config.yaml
num_hidden_layers: 16
hidden_size: 128
num_attention_heads: 2
num_key_value_heads: 2
head_dim: 64
intermediate_size: 320
vocab_size: 2048
hidden_act: "swiglu"
norm: "layernorm"
norm_place: "pre"
norm_eps: 1e-06
positions: "rope"
rope_theta: 10000.0
rope_fraction: 1.0
qk_norm: true
attn_scale: 0.125
bias: "none"
tie_word_embeddings: true
parallel_block: false
init: "trunc"
init_std_qkv: 0.0573
init_std_o: 0.0101
init_std_up: 0.0573
init_std_down: 0.0101
optimizer: "soap_variant"
learning_rate: 0.00347
beta1: 0.95
beta2: 0.99
weight_decay: 0.08
lr_head: 0.0074
max_grad_norm: 1.0
warmup_steps: 142
schedule: "wsd"
decay_fraction: 1.0
decay_shape: "linear"
final_lr_fraction: 0.0
batch_tokens: [16384, 32768, 65536]
max_seq_len: 512
doc_mask: true
z_loss: 0.0001
train_tokens: 184500000
max_steps: 5860
dataset: "wikipedia_en"
Each number is 500 + 25 x the weight over the matrix's rms, rounded and kept within 0 to 999. Layers, rows and columns count from 0. Numbers have three digits each.

# layer 4 attention query, 128x128, rms 0.173, rows 0-63, columns 64-127
485494505486495532482502512497509515470512512509514517492520499504516484509500544498507522490481508498518503486502506501495485487521501487513494496498520490479500498491491520524528473495490483
494499517492526479521488496503498493490510483502503525524508513468503535530509484474478481480502496482467486525513521483503509494501489499484533484521518477491504533503476476495488509514515508
491500528475507513490479492509528504483531530508539526529514506510527467506498552472491520515483476508516477499490497479510496489508464472524498501513525485496496493497488514520520494499484481
494486497518505510494516501516493492507505518490500503437481455480490496497509531492536491451505484526534488473496493470494484485509487482504482499470497511505502493492510517506512512495512491
504500538484495524482527511535496520483521506490514492466490461497537509493498511537522487472488476491536521477478506517505469480525504482510491506482504453486480482543449524463524499497497465
518467475494507479543439475473519523479524526507510549493482538560489506507517495466502496514504482523492482497491464484515494542481526484485516469530519532458545498513526482529431502499513491
476518489477516496464476487477467532441486473515516522504478455502509480509502488491530463498499447490508495457507538535496533485503489494512501511510524470453477487501476495533463498506557520
485512466476465501509491515507507495478506507481489488525494490549481464474465497492504520525511494521519495516518512503479487518511459551505484508500468505524479452494530507474505508498484490
481507486456509514542517458478505459493503477514529498514514521506516512531485475525491475510482471517475488488498470490489566524529509487500483519489497497515514524484578518501481534508536495
475487507527499476486557517472517487461529516465531476512489493513465470484501490472484532504525511504496477486524506487508498490485471513516496501494531483516511518509481462473536467491521495
538518519459525492522500505491491517506503470491505458553502494513531474510494481496488475504515499522507478490536462518507527534501496511484471472508536473514486469473526484501488498483514486
493517510508499501509498503519474519516514500511508498531496500508477503502501475521484556512496522481507487524544533520480517472496478511486503512514478453494480483492451483521536485517505477
525489513477516531484510495505521513482487532479539513496533527498472471486454485505528487564509493517498526533453452511529480499465467481503463501454509506536563456507537503505514505524498509
471527523491485497496497497489492488468522489504497493502488472533513480464478502484500493502501515481492484507530483485502485511474514499473495503502499518479493477511473477493495500491508510
517516554519514468522541527510530492529485511503476489463484499492496495542478473466504463482503517542476522478452489458525454506520510519505491484482534515519521504509537516472472501478512502
530505526459452536469505530428513523455507517504499511453503512507502505485467468562533480542552489532514520535500466522543472538446484434515472534438498514473515420514475500527528498503536498
463492523471482512497483503515512492437524497530550498506506508530509473513489488456528525514529484527530457497514482512527488503475462493523502511559473522487492476507439518496529457437482534
435485534535509516476512460531485489496532467518538499507502474521482537524528511497517558429495502488517455451518555470485510434482493466507545517545493475471460518509449484475515512480500456
503487499510499476493517537536483475479517504506504468525488497507434528501522500513503528488501509535491516480552491489532506485540491551482499493483530526527496540500499511475550517482497550
499526518526515501523483460475485468502472480506521515476574488405463490512517484498527507508467534539483497542531506490508481524467508472451523512552538499447492471551462517562466501558498529
527480489484496507530472507510492528531478520509503531510511545478542492472485487519450484544471524486476518556536448479510476533465522525489515488506481493450465504491435507512528490518477513
530536527453470476466528572474490534498519463491435463506498444501541519475505483520526476501496473485490535459502513495508495507550473514509464486480494487548503507478488512484506508485497546
528491517550457471479513534525496533531509475498446448513484531453484548495483537480492501488492483490492497491493486494521432513446543533485483497477500512485519526473470476481523478479440512
505525497500526475510523525488515526493457479470487506509488501473518546485446465465536494496468519524523557496453498494492521521487480502507494487483520546525529509541485505531515485490495516
422471476523504489501553507509499429504504479477526524501500498512476491469499545463500497484521502518524489512475510461503499472530488519503503514510551518475493483550492535475483501472519537
489485495468507523534499471493484477500510504490486509554526454500529532507478506509555519499502516508509551509511484498489507521512488494535460508521430497450488505483497509557474460520461510
525514512508504481464519475451509464486492526490509487516493467490504473462496535540513493543495516523518482531564469517501495477526511502485518526543502504446464464477460499490500461495491497
444480497540485561493504492464495488523532504523506513453523516522500479470471454492525502483528488519547495484523559517524503502485485494492502546519517475466425479492437480535554520480521451
486509492491510473497521516536470489529461498503459467517512458456496578488514520527510501484468490505519483503504483520484518495493516530496499525493500498462469533485477510519500481500464524
460476522487528540479485456481499499466525472502524505501549521523517515506512455514501512490513463506505471492522524491503534492487516484533525494515492467495516538491481498501513462528486487
484508549538459512492524548499506528528520520515508454517502504496522524487528493514482519469534532494496487478481571513509467485525479510499525507447503496517447520460474525442590519486478505
512474475512501465475508457503525544503551487491494501497525468549481535467555532517471491478457539496487480514495481535486536451506556497511485515527469526468489478484501495466458481484498516
497456502509493501475502499483510511505484508506464471447475515480498485494528479520545493509521530525500499473479491486521470494478505484519471509462484519507483505502505516514484510472514523
486487509494505498498489509505512493488513504510510522503494474504502508525504532478483503479476493505526496489482511472486490478510504490505518498503510503496499503483504504526481503494510479
506499496499495516480468468504494475507482501507488494456534486487530472502507499527554484492488490516493501511497511486511489503514511447503478489491487498491470464518491536509502487484512476
502498491521492466491530515499516479518483474484489474475491461504471503470510515499522507514524519490488523486514462520502501524513518532516483494448501523512493508519531484469509520478481516
509487517484472523508486464507524472492490489523475511505506543514495490493507483523502505525485483479518484501494493494522485508539476486516490508534512477529491504489481518471477492504513503
484449509536526493511538531525490493528488522475499488445478468484522467518499481459462479474507479488500507477494514477481485493493522511509522460457524454493504542480523481486519524490547491
516494468548480504516517556525521509536532508484458473466513513459516531509527505488499471488478527506505505485504530452520466487507491507495516480496474481530516537496513503462540514497486495
521491512498512502509500493478495482501483479514503503524502507488508476512496510518556502506510501504550498472492499499520470536499520473496502497504493507490477470508520515529509493493500509
504491504491506450500469477474495498467513492502493492536480484445520507530481483490496463495523504512495484508546515498502479510499467510478500502517532516475466503485451476532482499483510521
510472507491531476504525503526501466532494507470495515480468504447516532516469498526518475461468480517500508523504489449504480503494525443505500517493528519510523486519503514495495469513518485
506482515484471516519492525543490534520508505516520547485478527506529505513482474477515510488488510479511464517512533457516493491546461500486530512535501438496492475517452504478523501538447498
514466498463488502483465484505509514510496481508455494524499517513524521495485540503490513507511502496495484491495488484536509526513502528506492502531472484456499510487498489490499494507496507
491483520494507452514503480451478511486521490506503502532495445507478517485482515460508522482496475508507462513545493503519498489500525500492501542520479503496492499475495502502481512488475492
537523486480507492491446523529522515511514492530465522541470501547519524519526470483472524511506538490478485520480537460486511484500446530479525473516496504489504517476473458478495480488518520
487510496528514525525499503501508493465485473516560505544535495499515472520475513456540506479484503518550493473484483534479471517483481535525480537497502537506460474551494502507540517476462511
482481506541517515513477499533503527517511499456511487487541489496501468471513496486525530511508510479514500497506543492476452468488465510516522452504508444525499490494437518491542504505438513
461492489520477514491483541528519493463500473498457513499488529475517530488518506492477504488522539449520470489496538471522530474500487528492528484506483465472492548515475485465530518497495530
500533501473471493524445490518513506506505465560495475495546504499478458496531470498507504504514525497501454478522521477525479495488481483520511456500511487534479472488466464475472484518465503
511431512502516526504505497538539505494499517482521524508537496528533454492515511496489528538540489472510522504481448524525461516476510556523513504503519474482521497506482497523534502469473513
506465497487544519523491465501482472539507516478518503524511514487470498513483511455511513487486531490497518545493488486495496529414531473522516489473516540491505515488537466532468472506503487
490548493449489480531447501474500525512512511530462475498488459502481562507467455492528484481540521530502492467468520502515524519512485502487497492484483519528529489479523509517504547516529477
532486492461445460517471514514506525505505505497478481467464524476509518482481523506493437480479480502499512485491469455511482537490495487505471485463512536510493536480499512495418524510501527
534504522496502486484500543498503478543509495497497492543499509546499498483485494488481515490490533512473550537535490570491486504488472520495523524482473503511496491506500497471504459470476483
495470529501557474469546478459515477470518509442497462499512488484470480519504518469513493500479489497490488484548537519531507479525516514514510481496503514552522550497517512472508469484459512
480483433542536526495513550525515452512488500442468518492510494511500523488485507477520487501533495472543518479480521498483522492508493541521499520495485495509535513491550506492503518480524514
505489562490493504500551506492518570505544501527535486526508541485480514424486528479478521534420494495478501532487451517500480476452512532489470479495451540487564497495461512497497430486499515
467477502479511538483505525563501528457522460504500493539456474478476524480513527526524485481522442506519477453488488523498497499508487518511471497524469442480512506481491511501470510498531501
517495500490552509519534461481450496543493526466526534532502474449462501511492501538491491492513539469498486513486461492447552478471525489506515507504516507491488532421551494555455527525534524
499470449465478535525513518482516487492518468481475503498512469480547511511509487482499447486501473508515510493503482504523535543571480495497469532536473498466491493505545534498449491491526525
545536494518501448498503528506468540538519506489489518492468494512496524499542507502461542485468534517473534537491510473501531464525515515495467519478480507531479520495477544506523509518472510
473513506516460461514513487491506472435467496520482527518509485467517465509486524511531484500487552516501442490502532486512459507487528488505484489531475490487426509483452523499484506481491516
479475479459535499510499520532500484530468451478466507536481507567510466537493495489481486473535471456487545491467492484484459509506509534519508466502530456486534521557546480455505443484460472
# layer 4 attention key, 128x128, rms 0.143, rows 0-63, columns 64-127
504547502508481510506483520487501501480544496518546518505505505498501501529489524484502504470470490514514521514517519486465511506507500497481498504542506482465492522509484498487492514507474488
486505499476482464467515503488475498493497506497506504500510530497529484491488484490491486467502473513501518499503522510474514509505507494497486498506497514483514495496512481496481527486481504
453493568479490545535493519493488511470522477499500495545509493499477505508503489453467537532489507532498507506504565511496487531514514529486535453541469486463518481469483469489494515519470522
526506473478492506511514439458479515458528473505494515515491515493505555510509498559486508500489530459498487503509509487510486514487501511512463484565519481486487524498466527500513512530513459
523485507532493541437553513519489529487512529488551513523474472498518495502478527509544484527510540512522539522525495540484501476449507510459484522506488494522530516518481516521504457512515489
485474523478469552493488488513512478458484477538489513466495514504439556534483468504470479464464502440499461438508494478462497469498429533537527504523513508480509524501561494488476530496523518
498495513507524469532503564509537513501499513543473491476446536488507499542492485464503524485506507460513506476498522571485519520484501501510526529493530543533506525466505493487479548513505510
481506540524498528495486470460504479526511548461495498510488529490469511513515496484497511516514460520510513492536487483551529547515507523475541488517518490528525489470488511498507497496475501
506455475483532520518509520492478476459491513512506517471438531529534481496518447449525497505531512485478460488457534497470490477515487556519459538526510510460549510513507427525526534562489550
490507506531503500541457462511404563495521517450531463514534489501532514481475505489491523510495501526536554545551518523506500484486492450469530485535472501491525481492483529495485451499494524
505474469496488522569503472530473495468513561477479473494524508517451471485474464480557524534501499500484458528521542501488450497497510511515498567515491506525508539506516476445517512519471512
436501509521518453537466550522504487521505530459491488497508501485484468523492526459517522523497481502474546519509488433527472545511513459510504507469539511499501502507469490471495497490495481
519532497511557486498493479484527527441511495499491542544499520492469509496594501516500496515505542513472515531515526496497484474463511517492463472497518499489468481497419476472533508512489510
462510573513483512477468507483469525511528505482527506508499528503501474556495504450482520488471466515513521538555563537495522488481478468486541527513548493514468500467508514497452518491511488
545495478497496493481488424467497506502517505517532504549512461477456515419522487546490505497492533558468495518516506500492516500491537490509462445501487479476506513505483483520550474498497483
507465507513506542585521490535491518504508481511461514502498450496507498521565510580496502465522473427525446538531504471470489459446493486513518505503527486513503556499526511482439479531511504
474460523509447492519458545504539556504486508474477503528514462486476503526489470471515505492492454524476502499509518480484517523534498464487513490505515493518487473487496499489439427523517508
519523466497467473465511496508515522505514470514503447446522512493567506473428497490520520480497494499472504511472500491469516508483492480516496480503503515485504494518484464482479475547518492
549490498534480499479503479523512536526500554531498509496528514527512508465479491516547494515498493565520510480509474495492513490492447476498500504484475512504563479523468506499538506470498497
522511495507512503488556501533559544467510483499520477462507503505496508445502523543546490459514485482521489529509456510466486429460495498515473504515491440519503524460543527527493491521520494
475437526523484494494511528496484480516487513451473520540497475498478520518542505449504476489501462515493482490529484457514503483485517500508512506481526509536455465505513509516450528462518527
466466460524496554508467431546463528508515533499523531533494487491505492510524545528496483504502429497491505508496506496546535501524536445483494545514502488476491579485509504516435468478475471
500514506501504465468528454483495505509497459488510540509496454499481523427485561526503509453511511541498515508522505552525533499498537487492467508499471484515449518518512494486496487486524497
529483512491465453491487535510522517507469511547506504524535448529496516497529508549464476514539489524484481504485513503475511542482503501519496513496476487496518530509533482522491443490491461
469486523517483511477498496446517507489484531511514522499492519489553552516518505461516506535480526499507527513502500510525526504455486479478522479501511471533503450465517518508532481485500518
485481504494456508543459554517516494550447508502466526538458500523481476518527458499480480528517473522462477481510513464481507495540495496482504473473525477482474519516532488541522504511513476
466520498514529512515484487456483552515520552482518525510478511471520484523526517504492502509487451502533492494523511468506505487480498487460532459515496490528477458482511519490467501490534517
515528493475509473527546484500495506559513494493447482523506524545526494538510516532536481488498460463551450567478454513498526511492511491497504497522490483479525479502513479473486500533521506
507487527491511486486462551549523521496484528471508545497482516500486478455512505502483527560515510508514489521531476521488491495455504472448512497518525476515507488532466520548537526443504471
476471468505531506511504496529493511481501491452453466500445471502540498513460459481517476482524504460488495515465472489474528454475521524479491524508515500504536533489501477497471473517553506
475541512502508521499498468448447493490511526478467511490513469508487468500492537489512494515498487533508522550479494482543515489511538450479549470534519521490526495542496490508494479488478491
497511480549505565464490533481477472526493503555524517480473484485572486489449518476504483526501537459514524473509536475452527446452446481482531531483538536522525501500479489493487512489472510
507476489521514500510516497533516514539490503489506496480480468507509497467514511522513506518498537511504498494480485509536500489499489518508491489478492512502515509489509512496498481508527512
492520538476488517509469497484513506485530472513514494516500506492503530524474494500507510467485516529485520519528530514478489489505477507497485481533510459469493513487472480488501521488486486
480471490472489525510533518506512487511513483525529538537457480483500488521550472514510498531485530486518493500443503478494521470510538541490509510483475506512516501509536535473475490502537535
550486452565507496449505454523485535493479548491520513506470508513485475482546559540503483543514488506550497495509460526488502505522457492488501489478457538489522503517509502551583460473515488
540502445516508535532536483528534506495517534514495488490460528512514468449491508505511483477483507476476441489420452491509500509508535493538471492518489509490488492496491488513531490558521500
488474475516483482487473479480477478512552503415474469529503484530492533530527478504517559533487539498514541530545488521497497485494492487507508496516459503488456502487461557516545510498474510
526484492533510504461511442515490524486509447433497552533550494550477518477486537517515473542517505553507497540562482513472486514511513493485505550540509501470495472510518494529557493489483479
527471512454485521516535442501521473514461522521497501517494491517451497511522473513515478499482497500463477494474503514512434505496484540511492489472538507485487488520536464515522511467558482
481513529473498490549494511490502523494524500482503477499505509496469489527486471488529534461513465530499490510535528545526523514489512496492495499525493489487512519463526473475452530480494479
505517498472484512461544489505504486472525508498570512514508497498490529473484490518525482503515538558476454493538496534480484508472482489513438490524484490528515484497492480495554502505563492
447511524458496529539473518473477465487529510456458460508528511489501510490460477490511487518507481494445535500514524441481504498535546492495494474530537509517496539481548521531464499517518465
522448497492490529504557467525488488498488480530492446515467499495495540441465475476495480490499497518446449437429519492491488468492510555488466532489488512507503499512509523528511523513498499
459488501509493500546451486502494526504488489516484506510506498463517492488474471498483529501513422464494513476555564521472513480518469492501525490522543494460493540472486495499451526512490494
502500551507464488516475512491458481524496501480494474477534485494507501558464497503493522505495507572487488472467520435468467550536523499506483539524530520527505480501503502513467512473499473
508536530467481472497479535471529488487478517549479546482509526533524497498517492513496530492505489471493523533531543517512530515519510502503530484509507511469526556502524477505463460501470530
469532499526481474552476483459483478478501478414488496544535507515514484548521494496489529505520457461519557536517494468501548482546532481514545496490486508498464551466522502517452461500478457
484481555500461492489485553525505484540504517470477507467515503511505516541441527439448522513471493530480535497488504505508479516519480481462495510524535495485491486470483550528480471464494457
521518466530483481551501470544515493506484486516487487468492507493459472463501494504481492473508488526520460483450472458472455458557475434536518496485512522516473492502518496493503475484542471
519452488528476522494509518554507497485477479507504471540507494505485526491504496482501547520476506510481515504478529473491481464516493504509494503433459487528494485511480514504536480508492491
522543488501453442553488556486504473503478486512468501503520496509500491478500456498508514505528558565518468523489516488459453471502479475534471466477489468501452477521503483485538481476520509
533448496513488486510522458541527535482489487561498474514513492500483482516466466558466480476517450502505465471427509506486442533544465520530493500537518523456532527503485482513502523504485472
513519490506478525498511520490505479510514500525469498523494516499483528470502500507499474509488514511534442459510467531514518494518464473543503519532444527484462501509538501497529521509488490
477513477518502464527483542483493491518487477500503516524514520480500473489474546465519488527469467513519519496494503497493509516512535451501520466457478473524551465528506490483531485505506537
502507456513512525528465498502502524491491526471511504524480485501512470437486502469515510514534499512516501525545499535467560464501526529454497483492449461441536506463515498481515460515485534
535501511468458481513502456526534487503511466472484512521559521496531540534473524527491510555464546504481511482495515505519468565522465521495474476498550492553496485487423520515514541519509486
496466474522521492521502532494529517481489488494469506448459442509513506443469522531505503480512522459451536491491553498504516518492511468523472496498533495520470509511480508530508474527498502
518483446518502487482551502536524512497517515452487516486499539488514501491417513490521474490476497453454494443493499561546478498512497482507469538506525514510482514515460505492524521524482483
512503495500456504576480541552527464483481481516488475497516510473522491520503500499519493513495511501465499473483526441489403495498461512528460501452542496519450486534419484511497528476499477
468445482516473550459496508485513480534484548453475542514470502520509522503484478484536473546512495474478453478522485512497524492521505506467507519551535470492513489453534546544514507508473524
486458522498458509474494520451473474561473491552525552493519464453504481537533526490491547548522497494517488450512546465513527574514513528499506502485489503467535524459495467521494516484458496
474523520480518497523484548501520482528499505449472546535519485486485504508573515469482495503436479487477514531562530514522532461472478479509511488468570514505418509484485529473503495516522472
489487483463505477454453471485510455464472509480527469470506512489530525481471508453516481519469551509478503500486482513471494473510555488495475486497458505529513525527513476534506467490523548
# layer 4 attention value, 128x128, rms 0.16, rows 0-42, columns 64-127
488532458458565518547532459505526554508501531459554536521495533504488501479496491504550517486499474524527482498498510523469472484498470499495507469460458497507450491491481502470510521476482495
514522521510519508488563443485518509462542538514491511467479464531541460539479476488552517504490513537495517476460491536474520502526486509427519508490500497515496476513468508511495519437453518
488451513480519520501562492524503513505544518456447518496507477536515484519442501501435491503482512502467536483440524492532512512504540516522529506498520478553548501493464503589523484481508479
519508466487497550496526534501526450506447500524481460465507528509524482510490495503511468541534506511487528487468536517526512540472515478486498499523493505518494498515449525473494483567497492
533481493498532505518545470532499513520497488512546500545507490509507459510507526497509505512510518495513527530573533455480534529526531487492518492499526477493484471465520491501490492497485505
536504476537527472493462505530484476500482525506560502477467508492524491498479518483521512546518587544480540556533508493544516515489475517462471453498477521485469472484518480502493511492511469
533504507484480470491517485471536497529477467503485494519482529496486495498515519460503461509549513499470505498515514502511490493516514495497495460538487528474482439518491461481442518535485550
505497512444523505519556508480534536474470507542531494484523540522497525500487440500500539458522495475455499497509490483519482544521504504500498514537468445517488501513477485436484523544514487
538462511470459525498488494470446472507531539543490474504516428520461483494514513481486450511499504495499494547499543523495501460524460537445573523536549516491506487553471533513474500502480523
527511519544531533512472518455492501527449548543556467516497496482493463476524528514498501471525527477491487532476479526519530468490454506455504500508510510497490474509506493502508519551518479
498519467500513501532468512541486472502495479523531516499477501514457530508528449472529524519493463555541513523541496520488460470471484497465524502480491445488480529551509507459482533485523473
439481547525512502484512454434485492519515519487525498484482480522528528504501500520440528479535489526454500537495460475552538496501534552507476523448511465492496493483517477522556493497495480
525521472529504506448472489515505501517489523442484488494475493512480480491481488513514440522484498513449494507512481535471531484518530463542477490501511515490498500496504492503475497476450495
476498511494521525492511481535510511505505506512525487463519521496515470508496540474458451496486517496519506516525498441478511496523518521500491437499442487464496472482481524491519516518486477
508466525494497483569502513521515476514520491498494494514471492503486513477458507500470551519472488470471498451483504541472503521538512491499486532494476462517450467520544473486483563528490520
457485470517440544489499524512498457481486488497487512463523489542493513490532517520502481497516444498465467514503503492505499514525530536482448561508577534499482526495496484481492480534515464
528446512513492515434500506510442519575481462482515516534513539477507502510487513531467479537563518504485517487529498479483520506515524509535475491493524501483512533476490505519526519477506517
480507498469526497493510472522504481460466480513501525492501476484491515505478551504457554487548486562512524505551463459487470549533476514501488533503470506533464525510505482527474552453523491
464518499537539457482546476517474514561535483478516500499490537468423490483507510540513493496516515489493524516478463475544534449543535485542479483462511489492466508509513523513514511466499518
521467516446497486510553486504497480496473487502521515560482495491480468504480495530465518514509522468468545475567500510476501521481507504525469494536474491488509491496522495508509511521504503
549482470514536517519549491547493470460521542501545489512485493454504465503496549517440469507533517460502553511521508511508534559498514504495517532535508477495508459468530452508526464493458492
485514530508486517488510472500497538503501552524480504494530435532506511471495480554514511488532467505481523528475499448492488437488493509521566481489518511484529475530495490528470470502501493
500485499520510507515542505517462522474490491493538469507538464471470528479514509459499456474487442457507505475528515440487497487458461477525490519501518507501529493504513516516491518510502495
509520494487486504493506490485519507514476459453512533507523547484466490497507513454499497469490509527518482491507527493480517474522469491494554457565487533506522519510507519506498538468495482
526471528492499474490525517489498496460512492516464510488489470512479536520504555477497463497477481506546518457529510530499522510533482523486484498514520503503474477490478541508512518458489489
495528530499519472448512471507491447521507495510488535531493513572521475513509534503480525508557559492493514504551512494503502520501509472520493509507534511484482471458548475511490527492464519
472518480495512535492519501497463517479500507485505512503481499508468503511505494491524468500501456538568493500518496484452524500486489444482488524501508540497523490462484495486511522451497506
449458517495451470506463481533499499494525530507511531527465456559461501453499518504479510491507537468495463528507524470493509513513554490490465506506560493479487505471524469485489492513438505
514469504513511525512478516502455446485501509471502501479566480457473516524511498516491496469494493493489441540502528493505545512527517533490474488519462534486475421494503521510516467467512475
480488515532504499494493515510549498540521462505516486482538495438474546498480526516506474501522488509470516527511497481517425497561499504505483490505467501555518480502462482518443511479483482
483470483511485473487525489465476534488514525551475494531508467486484503504512519518513527457485481460535514512469517504462431490468451464529516464504507501460493517489487475483441529462499566
536501522499539471482476484473553477469498487520505459540475500474523543515461490487508471504494511479497498447526509514515511497528504495517501524551511526479457492485498484496543520467504523
489528536498475501488513468495471518497475496487465534470505477485486480500515486502517518475473510509483566476525466524477497465437503488494523533493472487514499523512505547552526467550469502
453459509477496522522485474554485487511516490501535528543493517485532456540512495493469524528536498536531493514505510466463472539477505489501490457492467539494511491481503523500541509481500513
465439550492466466528485521485534522506519459511488497498476493489473507549523517490538506466530500506527500511513559463515499499481499456548451413493493511442512516489512531508488491465521506
468548496523478469476511535489506553511480517528499524486466521523457530482531501510527520473486505495526512520489459524509541492474490456514506534515519481479540540474547490474493551469531531
519500519515453495491473516496450508496496506500506517511517536509487468543530454514531483470477522522458472586468460472508477501473521476491502470468505492457541493493489486496459444528528506
499508489510465489481469530462525485505515497516486500467512522467511572492527515493549501487534520490488543512517500533488515543514482502465477540489534467509533476495495481489480507517496528
496511501488507518507519461523537523507511478538517465470517556494504495483460440496521509467525522460458494501500516434504512470545494542461530504523526533504508524518523503495489481482514490
450504512518538488505493447526505524539531522525502484497489509474474518461535481501467504495520455493516504544524463467526499465495474473517499506466540463543504485496511540530511508490497481
486508504449483466520513460492506529489515469462529551554533536455530503458530499498507523490519498475472518486523516493507461513503487495554512486534526527467510512452522515487504469506511536
492493485467495503471503525509508560463482514466504488476484497464497428504501535511538523496507488498499569499472518507501544500493515518461476478488463459470470522543466512461512484472513519
522473531471547519525584494503490516468479516501545493497517508520495455514531501565512517494553478449455499482483490464524499491437497531492523453493515487501478482513486477476463498483513530
# layer 4 attention output (transposed), 128x128, rms 0.132, rows 0-42, columns 64-127
485471528461451537504485540507551483498510535492478472515527480512536481479451480458461487519523474469487509526509500537491521461420485447575546478499486486468511511513553463490507550460546513
479508521501541501488499490481523488515491490465493479525518518468524533498492468486547530486462491498544564517515511498481419528470473489500505534465477444506509489491548503520507543514536541
538508486464481494535525514488485501564497452516486520456545468517464451498454554549501512491517479478480539497535517493476493485508470431501476480416496506502532479519540490530432457503516520
525479554539486444511471500522499532494542537560491529501491530515541489510480499465463521499481507506477510482493446488515474560482488521492474482434535511515462520540526504472488473517473504
469486478463497513486465551499491525474495469519488503501491480516533509523470512507476504516485521518522504490471516515517537516461523464552500521524500505489518450484488518533458476502542516
497526465508479492480476545492448485477452574468497522489519562517497510488500498434539514474497500479524519470477502514513528507461456503443483501511501494518531569499467494497496511520490538
502473525499499508524508519552497484488520519492511491523512474489547525483504472498503565556504494509452484473509487528524488482496533511523490538522491517538495517438424488466499461497515455
494501468498491455491462495472511481491534463497436487508490456492508529519456516509497545488465518514473484502482532498458508554534472554544540499512509517480542507528501465478484487502506456
494521545583473491514518528493456479498488481470520521475505514442478509502492530534484509478463487542498505498527510445532448441546503494506487523521487480541468525493553474493504531519540534
528466500542515501503518521493435461497481499486522508485494540444478538534512503457472494550505494492491499495530488494482486507501528544486511503450479496500468550542515477458472487475496499
513532499500491506462479527476507545472546516502478479505502515520518528485547497489495477478509497474483523495479512489485519549507480483481491491517487498489482486500511454536515524512494482
499469479490519473467534480503506508502452473521473473476536502518477531478541503519539516506509507493529511531551484536469498534476508498504516500509479550524538456471497547497539524478482541
459488592507493478507498507503493489455513551499506471494457481526510501509440499448519492546574554545501484489478489493502461490450479479533477531474464501509500530527484503494494506497475502
527484464477441486491500534491558499531520463486509515526484471450484492509521471462510522525478508532541555508484502544458527515453491508526440540487498514521518507470489520493469465494493518
471508507473508447502508562454449496480511460522435494505500508435541550512500485540564484453509524489533508499539544527471515472505488484539500473523499471530502490515459498451518535474491469
460488502464543470439564488520470525456507478505536546458439508512468504520522476475500477503470455488488508457501486512491497534507506486478503475504552539524516498527512520473498521512498553
525461530511518482524461462505501514509522489529529485498501502514503481484492479488499549512520487517488444494499481531507492464482484490482464495498514580492501484481473485510512471464538479
471505521451482535504551483466418466490495499526458478493500508506472473523501472506528479470517534484522506521522534561523524498521449507512492465465449502539479467477524502513522507542483481
502522486468527467509523515504523496501462519499483481456506515518531490473453489508513510485520478496537506492542510539436565448504530499519467546483498519516497532542479504491459443477542492
465522512524512483450489489504499453576510522515453439539506478504421480493491520471541486514500532543487470483493520459520482473507505516519486509540513535491501516487464464454479490475497500
478514533484540490489520500445491513517505480491510536506551518488491523549468502500515469546483499502514471464499503468498468519448510499483507458534450582471502494474528510504446456525552515
489499503489478486482494496529494509483488479430466500471489478563513507476504516484486504544505492495502498531562502488497473529510514488505498518525501503504485509508536472511537543493558485
491515502493474484498506495482486527496487538508519547507491425497513472458506491521486512507486468535512494478510504492481518550496506482491522522542480534454510530513479507522473527493516465
546545521530489494473504500535504439458504484526550458490486476439485490517518471520499489512523531478491541514470494493457492511456514534505486536486467499498556498451488497520490561509500482
455507526504518506513496477502528475480476518539567461514537514481446466506518473498522544474486503523571539503458494464491482500502510487523515492521521461489474498505535517521510512505502438
533497542464533500412486557459479481482487444468496523504467481529489467530529510513565514473554485529505482497509530535476511491533462529440489528473476538514547468484507528499495472509554504
524476494464499528468505526509497490537535532475566496506525517487461493512551515529562551503485487504528475467487491521522534436500521510497528471500499528476536500468492475557465480503485485
436497466548546471507551494524502487424481417493487549439506496459443475503481545508534517502521557484519477462460493477485479448436500529530513467500520544520521476565481538497477533509499486
525460501521499479449488530467470424475478504486547515463528527529476523532443455502572473482464437510507481511508518485506472508470463469557464513514528539482517519532533515497478486539455500
452541519491457503513480501495520510486542515509490506491506493520499437450478474536515517530537489489511452467488515472484491519530497502514430492434511475556495493546512515503530480446499484
485555478561478544507495540498475461504509489446547516511529469516513513491490531531497509512520467499486526460500550498486536472535454528493516490512472477468492496485511538478526486466503492
509475507499520504517498500479508477486553494520473538542529526496538469479528511517533500533503493488494451529490530505481495470541464487491491515513467541470485547462490489488556502520476474
497511528502557476493498466491463508585458516408488497506538518577461466482530500519462482474522519454472550533534470456478480542460501545496488562516502519505499527507498483487484488462513461
474474509494473519500480483498499474525517528552491468526502503501471504519511486510475463483472439484523508480498488507515520438487481482521456516463511552507506437451508478544500517526464547
476511505507482524476484462520484481421509487551498464498533497557510506426530522490502497483474465509497527484492440549498510485507548510495501535525494501503467525486492526499445501515480480
478468494461598502510520493488509475493516536469493479478492521492452506468489507492446516547516468467470508531549503523513535496506468548503515528485532447479531514483463528494524479533466502
494448453529489503516476540521517488497499527477496507455491495529491531533461519504465523489485518503487510498459469511523471539548541526511466464554473498544550505500487498455481492528510540
473492547510512474499442488502502526465489529516536503496555567505527492504486483529520484511513505500523529482489534464460436477515492502510494492543505498551538557494435505425558498460514505
502516459521509490542521491534500518506438466473477427529496469459544517504471475442529504512433475500415480526500472466458512510526484467505498519488494541538488522497495552495449576480533543
514514527515478481522547537485477529459474476498469493505478531520490464504469500504507479481492513485482479494511495529476540480503555541498488510460507503517493529528504471508525533479499478
472484513515487537492485487494458484489490515467496484502486480534479468505445495572457483494492493470522503474462498507490565452500500535506521519508515550486534504467475493505495514454489489
456553487549492529522486442489469558510553497517493517508532520455497508488488516475486511525484488570505526515523493520529536529449495512493458488491510492505497512491486501499484460504475499
509494470568507519522482531516513485531529525491464529481477439548467511497510477450472498494443472504500520501532508476500498540533492505532497454490506505488527510468513507473436513478471493